{
  "n_layer": 9,
  "d_model": 384,
  "n_head": 3,
  "n_kv_head": 3,
  "head_dim": 128,
  "d_mlp": 1024,
  "vocab_size": 2048,
  "activation": "geglu",
  "norm": "rmsnorm",
  "norm_place": "peri",
  "norm_eps": 1e-05,
  "positions": "rope",
  "rope_base": 10000.0,
  "rope_fraction": 1.0,
  "qk_norm": false,
  "attn_scale": 0.0884,
  "bias": "none",
  "tie_embeddings": true,
  "parallel_block": false,
  "extras": ["capped logits"],
  "init": "uniform",
  "init_std_qkv": 0.0228,
  "init_std_o": 0.00537,
  "init_std_up": 0.0228,
  "init_std_down": 0.00537,
  "optimizer": "muon_variant",
  "lr": 0.00148,
  "lr_mult_o": 4.0,
  "beta1": 0.95,
  "lr_head": 0.00685,
  "grad_clip": 2.0,
  "warmup_steps": 200,
  "schedule": "wsd",
  "decay_fraction": 0.814,
  "decay_shape": "sqrt",
  "final_lr_fraction": 0.05,
  "batch_tokens": 65536,
  "seq_len": 512,
  "doc_mask": false,
  "train_tokens": 591100000,
  "steps": 9020,
  "dataset": "wikipedia_en"
}
Each number is 50 + 10 x the weight over the matrix's rms, rounded and kept within 0 to 99. Layers, rows and columns count from 0.

# down: layer 5 MLP down (transposed), 1024x384, rms 0.0725, rows 460-468, columns 0-127
# gate: layer 5 MLP gate, 1024x384, rms 0.0729, rows 461-468, columns 0-127
# up: layer 5 MLP up, 1024x384, rms 0.0779, rows 461-468, columns 0-127
down460:49 56 50 45 53 57 59 59 50 56 34 33 33 49 57 34 28 49 44 48 34 61 62 65 54 56 47 46 60 61 60 42 40 41 24 59 37 59 49 61 68 66 47 50 65 44 36 45 34 75 42 53 44 60 44 54 66 44 37 63 51 49 43 63 48 59 52 72 45 44 45 42 61 45 43 60 41 43 49 59 40 33 55 54 56 45 45 55 60 33 25 59 56 45 57 43 52 46 56 40 39 34 59 55 46 62 45 37 68 35 31 53 36 41 55 68 60 50 52 54 47 51 49 50 36 41 56 46
gate461:50 59 34 54 51 53 49 47 52 40 56 43 54 56 59 54 59 55 56 46 51 56 57 37 62 63 70 78 36 70 40 55 63 43 46 37 51 45 59 47 49 44 54 38 35 54 44 41 50 57 60 70 53 51 52 33 58 46 47 44 55 40 63 38 50 58 48 45 57 48 44 41 54 47 61 44 50 50 56 52 68 41 44 48 49 72 54 51 41 44 41 68 33 59 63 49 68 37 50 55 60 51 50 51 39 42 57 45 43 37 51 41 55 33 41 52 32 63 56 25 60 70 45 48 40 47 40 36
up461:53 53 67 53 27 52 46 50 58 34 54 52 46 50 48 59 69 55 39 49 39 62 44 30 29 68 64 53 51 40 51 63 50 46 41 45 51 36 28 41 57 67 49 39 38 56 51 56 39 54 43 40 52 53 59 46 56 50 46 54 56 40 56 42 61 57 48 46 30 37 62 50 46 67 41 49 38 55 51 48 42 31 58 44 60 44 42 45 33 62 43 60 42 42 53 39 49 54 41 55 42 42 48 72 74 68 58 52 33 45 66 48 27 45 67 43 38 66 62 33 51 40 39 63 46 47 45 45
down461:55 37 60 47 47 64 45 47 57 60 51 54 35 73 45 39 51 57 51 46 46 39 42 49 57 61 33 49 48 51 45 56 63 34 57 46 49 62 43 58 40 35 53 47 58 56 56 60 34 57 45 43 57 56 37 61 48 49 52 57 46 56 58 59 48 53 45 47 20 32 45 38 60 41 50 63 48 46 46 51 58 44 58 47 30 44 84 69 32 46 52 57 31 40 41 51 36 29 50 61 45 34 54 51 61 41 44 32 46 31 41 56 47 63 40 47 53 44 66 30 57 49 49 66 53 52 51 45
gate462:62 51 62 29 44 46 60 33 59 47 49 46 52 46 49 42 48 56 44 52 47 61 67 48 44 63 53 48 37 54 50 57 47 47 49 43 28 54 52 45 47 51 48 58 60 53 40 34 51 65 63 53 59 59 51 69 68 63 68 49 43 51 43 43 43 53 62 36 66 39 46 38 49 58 39 58 48 49 46 56 58 57 58 61 55 56 65 57 53 36 50 23 41 60 53 55 56 38 47 52 44 47 59 62 31 45 42 62 56 45 67 48 40 56 58 63 44 52 47 46 57 30 59 70 58 55 45 50
up462:47 44 57 55 63 46 46 46 61 49 34 33 55 51 51 52 58 40 55 64 45 38 54 57 65 56 45 65 54 55 42 45 43 51 50 57 55 42 57 43 60 48 73 31 55 42 60 43 44 45 47 39 46 59 59 54 46 58 51 49 55 38 60 48 64 58 53 66 37 46 69 50 29 56 64 45 43 44 62 38 48 49 32 61 66 46 74 43 55 43 48 50 54 40 33 52 55 48 49 51 61 54 50 47 32 51 61 37 47 41 52 56 50 40 59 55 50 50 55 49 50 47 65 39 48 34 56 55
down462:60 51 59 60 54 65 32 62 51 52 65 50 33 48 31 42 36 62 55 58 57 51 48 51 42 49 43 37 35 47 53 53 56 56 41 41 48 58 50 42 43 50 37 41 51 26 53 45 41 59 58 58 56 51 44 60 50 61 52 56 53 56 48 41 54 33 46 33 45 41 50 56 59 41 49 55 44 52 45 30 40 50 76 66 54 46 47 52 39 47 64 46 45 49 58 54 46 48 58 37 40 65 56 63 49 44 51 57 65 37 55 62 55 58 47 49 53 43 64 60 49 42 51 60 36 55 40 52
gate463:68 53 36 58 51 53 53 39 43 51 33 60 39 61 47 50 54 58 53 47 42 57 66 39 65 51 54 56 45 57 49 35 49 44 62 39 50 46 59 43 53 48 60 40 45 48 40 66 25 61 45 33 52 39 43 61 29 42 48 43 36 48 49 50 45 35 49 45 46 58 23 68 39 41 43 52 36 62 42 53 36 56 49 54 53 37 34 64 48 43 49 46 58 53 49 54 73 66 55 55 36 65 53 62 51 47 51 46 64 42 61 46 51 60 31 60 46 52 58 50 47 47 44 60 60 56 48 45
up463:55 58 66 63 51 50 73 45 41 63 54 50 59 53 38 51 48 63 55 54 58 64 45 45 64 58 55 58 43 68 39 56 48 52 41 63 27 35 52 52 38 47 59 32 42 55 60 54 44 61 66 52 43 46 57 69 55 53 42 61 33 67 65 44 47 60 51 44 54 38 55 42 33 46 39 52 41 57 58 61 38 38 30 57 54 50 46 48 58 39 54 53 40 44 43 40 73 49 50 61 59 51 40 48 39 46 48 60 48 40 40 37 40 43 23 48 46 60 43 54 55 35 55 44 63 45 48 58
down463:48 43 40 44 62 42 39 61 43 33 41 53 33 50 47 27 54 38 47 37 52 38 46 60 46 44 56 43 67 62 46 38 56 55 37 23 54 59 54 54 59 49 52 40 59 43 54 53 48 56 53 57 62 55 44 51 55 36 44 57 46 38 42 40 65 41 54 44 46 44 40 51 73 42 54 44 41 40 33 60 54 57 53 51 39 55 51 71 38 42 67 41 35 57 63 69 55 64 61 53 63 64 68 61 53 43 50 45 50 46 45 35 58 58 62 43 56 43 67 47 40 68 43 58 51 54 68 62
gate464:30 55 58 60 51 43 40 44 44 55 46 61 56 37 37 44 45 51 51 45 50 50 47 41 34 39 63 36 55 67 34 45 29 31 41 48 32 51 44 45 56 42 49 25 53 32 52 41 57 52 64 52 54 47 46 30 46 40 70 52 62 62 37 63 46 65 45 44 59 51 49 50 43 40 37 43 45 47 82 42 60 51 57 50 57 40 49 43 45 50 36 42 34 41 59 46 38 49 43 70 67 30 59 45 44 51 54 62 41 54 57 39 50 42 70 32 43 53 59 51 45 54 60 37 50 51 38 49
up464:61 44 52 49 43 54 45 60 45 40 65 72 52 48 51 42 52 45 65 38 51 45 40 61 61 74 50 50 56 56 35 63 36 52 38 56 38 69 50 71 51 52 49 56 49 47 34 51 45 57 62 64 69 38 52 58 50 54 44 48 49 67 41 87 47 50 49 55 47 48 47 49 44 58 47 50 29 48 57 56 57 45 43 55 49 60 74 33 55 29 49 54 52 37 51 45 67 49 29 40 49 42 63 52 32 51 57 48 48 44 48 42 41 42 43 37 27 37 50 37 67 55 29 46 48 46 28 51
down464:55 54 58 72 72 49 60 34 56 43 62 55 40 30 55 59 55 49 55 34 52 72 45 45 55 68 47 43 43 66 51 39 49 64 42 63 60 69 55 55 49 55 61 33 48 43 62 40 36 51 69 58 56 53 40 62 55 44 39 53 60 47 49 61 39 78 52 47 56 47 57 55 46 51 39 32 64 43 55 46 48 47 44 53 42 63 46 61 58 77 44 56 54 60 46 54 64 52 53 51 54 77 55 53 56 42 51 40 39 60 64 46 44 46 38 62 60 45 34 44 63 49 53 61 28 46 34 64
gate465:39 54 34 65 53 55 63 52 45 42 48 38 55 40 50 50 40 49 51 58 59 50 31 59 35 62 37 63 55 39 30 41 53 37 42 61 55 42 61 52 48 58 66 63 55 61 53 37 45 63 24 60 63 48 77 48 52 30 61 44 61 63 48 41 71 56 41 45 35 49 49 51 64 50 57 71 46 68 52 50 62 61 36 59 48 40 41 57 48 25 47 38 47 56 62 54 46 38 46 39 33 37 38 39 33 50 47 56 54 53 66 48 51 52 40 55 38 57 46 65 50 49 24 34 54 39 59 52
up465:46 34 46 33 52 54 43 35 44 60 41 59 57 45 41 49 35 47 69 50 31 51 52 38 67 46 53 22 33 30 48 31 36 49 52 62 47 43 43 45 43 50 67 49 60 51 52 36 58 47 49 64 54 54 51 49 45 36 50 48 39 47 58 37 35 61 58 23 56 44 36 63 36 47 39 48 45 27 43 37 56 55 56 58 37 37 52 43 25 45 31 52 64 66 60 60 69 53 61 42 59 65 49 38 62 59 57 38 47 39 48 58 54 38 44 47 53 52 69 50 31 50 48 48 43 49 52 47
down465:62 49 37 63 63 45 60 66 45 62 38 53 38 50 41 51 40 39 11 61 77 35 45 55 56 68 60 66 66 48 51 53 44 64 43 54 49 50 58 48 55 47 59 46 64 46 49 45 52 58 53 40 36 40 52 54 62 68 59 42 39 49 53 54 51 58 63 70 56 55 53 48 46 45 51 39 62 49 43 55 58 48 52 46 50 52 61 65 58 33 44 57 26 40 39 44 48 47 39 62 51 51 51 48 30 48 44 66 47 41 52 48 59 57 51 57 41 38 51 50 50 55 49 55 45 38 55 37
gate466:50 51 35 45 44 69 46 58 51 48 53 38 43 40 30 45 39 62 49 58 42 56 43 51 49 62 40 38 28 47 48 46 37 56 41 49 31 55 49 32 43 58 49 44 40 47 44 43 58 64 57 49 51 74 60 44 43 41 61 65 36 50 61 55 44 50 42 56 55 33 70 49 51 39 48 76 52 31 30 42 53 52 48 50 66 53 61 42 42 27 76 64 49 67 55 46 60 32 35 28 41 38 55 46 41 74 40 44 41 52 57 43 37 55 23 60 33 59 48 48 66 29 42 48 55 38 55 52
up466:43 50 56 60 39 46 51 51 53 52 54 47 49 67 63 42 52 59 53 43 58 53 58 37 50 39 59 60 49 62 50 49 63 55 47 36 30 46 72 56 51 38 48 66 60 57 48 44 34 62 40 47 52 46 36 52 29 36 50 50 65 34 52 60 37 75 51 45 35 39 47 58 53 48 30 35 46 52 51 56 60 40 39 53 45 54 44 17 43 35 51 47 33 43 42 57 57 59 48 57 56 62 39 46 50 62 51 47 56 34 44 39 67 43 43 55 51 45 61 43 54 54 57 63 60 40 63 37
down466:72 54 57 58 59 32 60 44 58 65 43 59 53 45 63 43 44 32 41 52 56 57 53 70 28 45 52 43 67 62 43 38 56 51 58 46 56 56 52 54 45 53 58 66 45 71 44 43 45 55 54 45 54 48 49 62 46 52 53 38 61 65 42 48 44 58 64 53 41 54 50 50 57 74 66 68 60 47 61 38 56 66 58 51 58 55 55 63 46 49 43 61 33 56 68 56 52 39 42 43 46 57 69 62 60 41 57 43 37 48 52 59 46 53 62 36 47 60 50 37 59 51 50 46 46 51 32 61
gate467:47 32 64 49 24 48 37 42 57 50 43 38 46 53 47 65 55 41 44 53 57 53 40 60 62 61 68 66 50 58 47 55 65 53 39 29 65 49 61 19 37 59 50 38 41 60 66 54 41 51 45 49 37 38 59 51 41 57 58 42 53 50 43 54 48 39 55 44 55 64 47 41 43 47 50 37 51 30 66 51 50 42 43 48 39 48 48 40 33 44 62 53 48 53 58 42 70 43 40 59 42 65 46 61 73 59 60 57 52 47 49 44 36 35 41 59 67 49 38 32 83 49 42 58 44 45 46 57
up467:64 62 41 54 56 51 37 36 38 60 68 32 49 48 34 34 49 55 57 42 54 44 66 61 62 46 56 36 58 55 64 59 42 39 62 41 48 45 49 55 56 54 51 27 55 52 68 44 53 53 50 67 40 57 24 49 37 52 57 61 55 57 38 53 40 40 45 60 53 58 20 48 73 34 47 31 61 55 31 47 38 55 64 50 32 34 59 32 49 50 51 59 42 54 46 50 60 58 36 62 67 68 56 67 46 38 57 52 55 67 32 41 57 34 34 60 62 41 50 54 44 40 57 38 40 65 41 54
down467:47 29 67 58 57 57 48 34 46 37 51 30 62 52 51 44 43 54 45 45 58 57 39 36 46 63 66 72 57 71 56 49 53 42 34 51 65 34 53 57 47 40 38 51 58 38 56 63 47 37 46 36 32 61 41 37 41 46 38 64 40 50 58 64 54 56 60 52 62 57 60 70 34 33 30 50 59 54 59 50 47 54 45 44 48 43 57 49 37 59 36 60 65 58 35 26 62 62 40 57 45 34 23 33 59 52 35 36 44 46 49 50 46 48 59 47 37 48 49 58 56 23 47 41 59 59 39 45
gate468:46 56 30 41 39 60 60 57 70 46 55 44 51 44 57 40 61 52 52 70 60 53 57 58 49 67 49 52 59 55 50 51 47 60 65 61 49 48 39 47 38 45 40 28 43 55 52 52 53 43 32 41 57 50 62 51 46 40 58 52 27 42 51 58 48 53 39 42 58 50 36 56 40 48 35 50 52 49 55 41 53 50 39 28 61 57 64 62 60 61 59 36 46 45 55 46 36 45 60 67 60 54 48 57 53 57 34 53 55 56 55 47 46 44 54 39 37 50 67 41 56 52 54 49 59 25 61 44
up468:70 53 52 45 37 43 50 64 48 35 48 59 52 54 49 56 46 45 59 48 63 59 43 34 51 66 50 40 36 80 38 50 35 51 65 45 49 42 67 41 51 47 39 44 51 43 36 42 60 58 57 59 49 58 32 55 32 51 41 34 33 41 45 70 50 55 46 39 56 38 55 62 37 36 45 44 54 32 58 33 66 58 52 41 61 59 52 59 56 47 36 45 51 49 40 64 49 66 66 45 47 44 47 38 48 56 47 60 69 49 58 49 67 51 70 54 57 44 49 51 51 49 57 53 50 47 66 58
down468:42 50 49 63 61 48 39 56 57 51 71 51 45 58 42 47 54 53 47 39 44 47 41 61 43 46 25 66 55 59 43 49 43 41 64 44 71 38 59 64 49 49 40 54 52 59 37 74 57 60 70 58 56 52 28 67 52 59 47 56 40 43 50 47 47 42 33 38 22 43 50 57 55 45 47 50 49 57 58 57 46 50 33 47 42 34 42 47 55 43 40 38 58 54 42 66 46 46 52 40 42 55 46 60 47 38 46 56 59 40 58 48 40 48 46 54 53 34 49 57 44 58 34 45 58 54 57 21